Weights of a small transformer language model: skips across layers.
Each number is 500 + 25 x the weight over its row's rms, rounded and kept within 0 to 999. Layers, rows and columns count from 0. Numbers have three digits each. The size before them is the row's rms in percent of the matrix's.

# gate: layer 2 MLP gate, 640x192, rms 0.0878, rows 481-491, columns 0-191
# up: layer 2 MLP up, 640x192, rms 0.0822, rows 481-491, columns 0-191
# down: layer 2 MLP down (transposed), 640x192, rms 0.0796, rows 481-491, columns 0-191
gate481 095:539503533492522516483533507546440479521515466491521471505519495485496489512488508535506495496518507556515526535521513503493437487509518490491497452538456491508495488551488551500510453508523506501505499526458489510478497511498506488466460510469510495517521491494524508489504500490473474500508477508488535527443506521538560482523475499497503465475499476457466490458482549490490508547546501474518519480501518534478532528482533470504498503486526496527509532462485492508480477503450508504478507473492507518503540527443496492438503507494513542498542513524554541543513511506508518533
up481 098:531506504502502532480533461484510506523530513508471515477472488538537472497470530500531521505547530458467531516512530526527477481543499468504504473526494489496466490515460486518505505526554547443481479504515507471525481510500526490486533494489507482513516475454482461495496433484532440501514471484491530522520486505520531522503508498486519512489541493496493469474494516507451503437494458501530491528491500495486494443500502532517506476520488498465519479475512568518477511472497516484472486475472497514534495494449497518550491511479549483512510467455530517479512498513508464470
down481 098:460505509507498460489515507468517467519499514459532534508554475484487544489500492503494521487460509507514457519487492496477548520523488522485511480489444479490529493505468487516482486505493449526474545521494517475522452473513513522487523505466469436526482515518507497431510502463496485480496481508471489449546520542502497510497509444462534504540531458510485535533519501505481494493496503538490540525477488501536524504523496504521512471479490457486472445470480473493517472477486510496484502530532491508510535501486481538531488496477458501529484471513478518451514486528462481527
gate482 109:514516519526478513484479493456508509507528421541522461470522544473519449519512499520500556517516497513473516480550496519474463514518504531460479504521509487484531552506520536499483455485507468490477497502479476510492478501507524500508475490469517531488499518536497514490520522495483458502494500475472511493496495483464524471515527484487466516556492472450502484477530510485489485521444509465518498514498504523491533487512503514525491519473516522516511518513488465514482484523496477490483488494508501491478477515520516492446510465519470500490513517418458487560566463509496523563
up482 108:474543483515493489474497549512546458483553492479503507542522522487510502483566489459474486506487498479511496499511535519516452489500518533530497470503518491505485489483532519472503532467494544497557511474505475563475509476499545489515493506451514474506514434504486497473483481488512466543520461538478520488520527502484450516488499528489531500479483494504525469517495472492526450541508532485525486500482518502487497472489550484517465486503475526531468528457461508508489473479474503495474493518444472547490545531475512457502473456495488517502506498514496507488480495472513487494
down482 105:481466548555523550514500505543509528524471511516507490517496510504461470474464535514519492522494570534521487484460469511508504528493496479485516499490477503481492490512498500497482523526481503526496546516494498460486517454483524470485498504498526503500497507486528520502488473601510520491522515526503470535475478525580538496503523496517466483504532546482503500504505503526512519509525479494518457504514505456491523495513511488484501488511503422487492495515505499527506488538431480508490493527488493518469528562463497513528498548481450529523527497493509483527503514486494517525
gate483 087:477504521492472492472458506530507462489441529508488508463520560538499542454438518509498461437497519507492497500539496482512512522451520525493514501586498533510559519504477493501491447539489499487482500529511486506457478500501502530473501499519476495514490507492515522506489523487527510458484494517516447493528509503491465519463463473463506482544489494476545474473492529515520486526490496511528468505482485497551466512476528510440508508491539500496507501510487502474491502485498537495506531477499536525501497495489527520505508520518557479516503515466515464504499448467507513489
up483 096:519501523467466460511485509506493507522539449510509510484509525522464462503497496484495485510482511485462458507523510497495518479484515497508501452487500522507471492417512494500540490508489512527534512443505521501519530468525503502507552498500487539502485501514466470435502472474498501491505520476541460439546517508498508521506480497514494524491480457451538513489523529532507467485489469469516486478533529539487488507537502510526484513438510473481531476507480523519521565501522524470502511529471462497498455479453516474569521460480499504484478496527517520498499514502508492505
down483 092:528510468524454515521472502477509515477515466498541531522490516550455472511491484493554552505488506481463520489546478518486522488510520493516529519486526521439466510467450497504522507459493508485549510485456520529552499476491545470518469512455456530493486530513473504504532484542457563511488502503530487453495504508541527478511451505477493513491517518489508470493517519511504492477470515446501512476510530508470518522510512459512552503547519491463463510515481535518531485511476513492481496520499512515459487544513503527532494494496491524493501494494484494500465499501505464526
gate484 108:446509553524492524502495508479511495506497484499502501534460500481543477470520452490472483511472503460481541484500482461530465537515520514522480549503477514460467501483517472498517502522523495456499461482517489499493501461502464527454527459530519490506531490452512517527463550494490481488471505466489558497528506476491498521471538491494462483520521444475502508491503456553515460499473497488504487502518494489459509473533472507467511535456503518536545491531479487520479525531512494501460478501503520557517485500466533489467509487476493475470537503481503513501512502496503549530
up484 106:490497494482507484449438489556505538495507496538468523505496488554440508504526511495525565518508499476489493434482502459491488468478499468498493497524510482493505527458479525502503507487488494474504516473535524531454505515524505473534490486478530546494502488522527452566507522571496491518457449508501496463496526497515479490518488491544531504513489482514531513459503481521478522461506476491444492502478528502535497512487483517490485486511509538514499467493506489523516503468462485534499456541480505474475494486501509543495456520500524476483506531517498481462463496509480512489
down484 117:475482451514515504486491464513482514474510526510479545488495483518495478481499513477481520490509499523501465490505508465491496500483471520487524546511519522558509499488486491514496493495499502495495521508496481477483492553467527500513527521500489530496544506491480506510541511522501503512502524495493486494477490514530493512503470503482504485503495463489491484490503513499475530483519495491490465503487515490540500500493510487485526464509496493476500488459509525511520523295407491490516495511488501473527506474508503512493502514476481460501526519495469504493476470499506477505
gate485 096:540441478526474478548498502503472513539504463533496500488535521446470479496478480536490480451467490491502513516484540508523481530488483496520511547511470509505515499534504503498507528509492480465464497522510469513513453464514482463525477507479519475533487492491492546499471500464499476515492525469495535500495508481464520461488508493459484469480500489466491541521464531490461511482496576500506514500468504537494483456508471510555475496485499504515460496468529508503476494475484548477487549498477547512514477470456488502522491509507470496474533525501479495549511481505471462547
up485 097:505506485523505490479563504516510522494507505515481483471469469547494536511490523476490467509478501511530512458485485542532519504489504504527491527444494495526481495459518516470481521461522523524487507457476518459521499487521511515517502524505512525476499482485488491486477496511484511490482540513478501514447495466516498516485490478485551504501548518521452514518513509447445540497542480448499541523502475501470539539524522502496514509545477565504462510508511521501506485485496494513515507516547495503434495479469474453473520484518545513564457502504463528470508496534497479491
down485 098:528494491508532498491497543416488492525506474504525462474479449543491493517478473517538480532487520537538452479509529479481532508535490494511536511489502524510490495520480519525491500496537484529486533523519488484506551514545514487481510513459491514541541523501529496522504483539523533471478476473473479527472484472525509479488491483509535482515520525486510425488488490481467521502475470488470504488521511455511524546483509492494478468545522481517521512517501514520484510568460478472529497519525529511471529467470502460502468485478529498526507529512485499472528533505509538483
gate486 095:502523479513508460510527488520491497484499516447502488503533540523494477506532500466517504547493495475476465515547476500508468513476513507489508482535470451476469509499543468506496501509492493480500529507546454486466514509486527463491515453510508532520513449483520496474462486451496519488548519505528497521495511457483505489492488504489520502462507539528455462471467496505510505544491514477509504460515492507471482522514508496519504489483481520506515549441449538563508494491531467501525528514542508538501514535503470500492526531555483492489545527481533519518544446516506472505
up486 095:495508463470469532524493540536509472486457517515506518523456533510453498512517536467503495499495494523534495482458459496539533491492491484520532478540446447485507527508473502486484488495492540495465508504525514472459520500526510475489515451446528499476493486523548507492495451456506558473516506443501546499522489504499511497503473497552509484507514511481470487471522504473515539498509500486482528450521503456493520535518489458483486536462503495488481491473460497524518476483504498518477531530525536514491562500493522472510516484505498506477476522508555493490499507511487459470
down486 102:502534446498505474505472503502491485463476521483517554511485516500510491494496506492496507554495505521492499516497477471478510501477495498546517478488467497442519483535519490494483533483512496482507523525537459470485465520487495494442552460543463491520563493472510455462525471511509539469486488525518514444496478464520509434489521497512513508468481487484521511514484465476466477513503536438493490514504519492496514515527503486491488483485505532502533519447498482509488502427537520496505480493491483513535524519469478506464535487511535474459486542484546505501544473490506498492
gate487 095:514533501483499514467513490463521459486502506506487503527499471525493515485537507510549459513485496481492505520482540520466525498465507462473511556472493505540469472489514528526506502495467512508466537485515495486496588549519505496497466526467521526504486441518480458489489484490487496536520484515497513484495510486482474481496473526481584503516541515522491509469493482507472547492554522537469493500469477501506541472476488456529504515527475490500479459470497469501539508521480485507480513504514519513504520494500506450459520533493473506481503450498509514500471438534481526509
up487 098:472507462458436478486508517461492540536503549499536494505511508478488465507462525529503483478478514491472495504505515483538513509553539502492529490466496511463506491482492512435537503450501506466490517508472488548481480520453481492501528467477500497511451523472488486509542482494483440505533498511483508532523494473519487523475500440543521484533493507514466470503494544519442507466461487450498443497487492486486494480507516490506502466467469510513503485537478504490498511480502499525496500514517493464479535486509521462535502463513491456466504535507499490510469499477516458524
down487 095:522514488493514515506486451504447479517511533474496494495511518527526488450504538499494497521498523486522531498492504536467487496458511492528513525522506540501495504498507532504513484520461481515521500523513462522493541492540549484555469512465518469494500473518477498473547523455452475509512501554488517476481487506490459491529503490481551484523528549502476476462506502490472507501513499515520488494509529487506510498477514450545490486561486504535463491527493483494504496436431534509471499528513512511510491518488528482491496515527491484505504423547500522497477447549524496488
gate488 088:481437500486467496504529516542473487481496501532552526520479476517463463458492535495473498467476487487471442503511511533502522542556517485523492468526491474515489476555498485546473459483480533509482467534492524504494491524506537530506498475484472509500518510481534485471489442525539530450459490478499499489534483493526508438542500491536535497526508492532511491550514467512492553519510500522493507502503496479525506502515529490500474515522540494507538474504491513534494467510523475509502537532510481539521533481490493511506509533507515501522520506512494547467473477522478463483
up488 096:531491511504535492507513491486483513491491541516497466495516524530516470486493562500521474491500560502477530463490520496520480540492502574506480505541518482548506493538509471510497492531484539496463501502559520483467482499537532519495519471475499513473574524477489485531482483517488497466532499486502525545525469485523522483482496468501480476493496469488509505462506489465473505492537496474476538460563452524491533478511496529471522496469466516511498477471514504537493493491529548476513569491487506499518463485518485492534505519489468499511534469509528506520504507507531498455
down488 095:536497473494511537470476449490501509473543512458476518493515487513503451488490482464486519475513484546510433500509500517512542499483469486505478506497470543490503486472466509498482477528565531486486543496518506510493530530512538542507508480516508532537486561504514473482545470505501486515543464495497432493459486545423501476546493501512525527507485482527452501505513518473509493505478494509533525473507497456516463531501510513462510500481542522518432500464479510524509486485508483509497471493505506504502512495473539482511473501511518516484523486495502528506539507507477524530
gate489 107:504481488517475494501511515503518514513492503511492460519475521487493550508473476492463500519474490457577468473496497518538552529467510488535527465508452468543458548491549479517504474468468514466489496490538470495481478498513476515518500518470504422486493504520515567521486489508519541492527495476505510478557456478520491492505527475517452483515488466496503466495476535500529489489512496478491507504527496523529499518517521526495501537508490475488481465534506474518519488483502472548479551497510482529466503557493535447473505490473516519482503474485520472483482484501511498515
up489 098:493530465549466500505492505504475483463503547485520474466515500483473494465515519464516449496516540552526518465511501489451500519528505459499538493498495522500474499491479532489440505476516477481538529475530509500533491471505495494504477486491497514523496551490472523502519518501482495555445481470481482503532497513466525481542482500492474481508516565502517512497482471513524558461488505491466570463509541498496530458484514489537508488476470511481499513496514478446537485499479516486507539474521494502504489463517531504495479495541499538550490529516506518542506521505495531487
down489 102:526505540509485488519527517520458515495500513480479478516479526518538529506526492507523462515524487480487471501492489489454483498470518493492482476514507500434503493517498536481533498484496473500483513488513527451494551498489507518465465477509512428534474492504510541511488502539456470480504463505508511539488503543510539518525494503503514462462510547460456469495526499535503482513568502559518504536508500522530480519523493467556445473505517520498481473493491500514518479539448506503510483485494502543435543487503508506505477503541544484491528491501458516500504520508506527498
gate490 098:474504518506482463522495504506450502490440545519474457488483511456535474498501465494504520471502537534480528533504490474489501505471439490512508492512496483506519507503529469504470469506524466498481472502485461512505494489487499513506500528498514493505539502530509520515565496509494517484517490416491530515493505507514493522495511507489514489499485529534534484527500523525506564501485473485514494480484530517487493496475514471524483487481479470517462551560521472509493495519431511479482492527499525497545535484495521530507507450508487567560498516468549519541503541519492519480
up490 099:462507568485505523505489486509454490493549475506485506514488524516453509548536540503476497494504498508442466501531496497484542493517504506502477456510519462480503546490494481518518500507523511538511499526515470503492501502539514472454480501519509444475502519526483421503508524481521504480528500487490543486474513509477486520520500515471485468499535514501486481526515502495480515490518513488533507478526508511463521508499502526483488500453549504496498516553502516545493503521507489456509505477487493483545487558509534480442479468453465463474488452471491516478498500463513541449
down490 105:498515485469524478520504519491516478464542537507506477488506507458560502502479503507509491526483461513522508501514499489502479491496503455489529478469500482458491485501455490485552509511467501487497483472479520497491489518492432488518450511507523498479509468503485497517488514452494489493507525474520523482512468453534509529527481493485518530495505501498487501515506491488504486539455468450505493499502503510507486526495495488522481486504483494495467507487526496480521485677468468510465503530527535512485498510515522494493498499507501486487527499497448544510500509503521532474
gate491 112:462507483502493526504509511454480504476499481482503463480503534499444485476494481512476481527510513527512523479536506466516457524503527505515520535489462480499476545524511485508505554508540517484485463490487489486515436494497472470430511550489545501465504505431483440509489475504509471444510549486544511497481520493493521467503532464540466475492527546506504515471481504508474539517493544520469511493546489480471495524493501521480486532461448491480519503470513497536503534489494488471532527495499494504486487491481511503446484508493485521508538509536495514519480528482512505499
up491 107:502484508499462470584514504454486510495508504486485489524560508472477537506515454539484517488528547507508522488522515522522496530522524497549512496474492489460500492529514494536523536486489496506475510545480474518510533479460502474525532527509516499510496523497507510478502507490515509504491483518494498507484539463538465378483489501494479493471510494523488460487504512529503489517529495514497500458481497552536544509517495499528488525469508485507532510517475521488514471528480507492473486485508483521510506549490534455463472506531472493486484514521456542502540540484491519471
down491 105:470495486494517533480512533456525499526494501459480469484519521505519494462484514487508497560495534508485477513513493491497529508527483467472446483496507513501507514504521531508524509530478476470504497501494523466442523443473507484437493469451487525515546528491493447465525461521524546508467509502471484524503503494536486467494521478452497456510513473491489498514507507473513489486492493526501504496489461481541514515509517494530499482444549580530514519517491497513525513539449471474499485498489495488493460518473531478484464491484509518469470513474483511527467515446477501527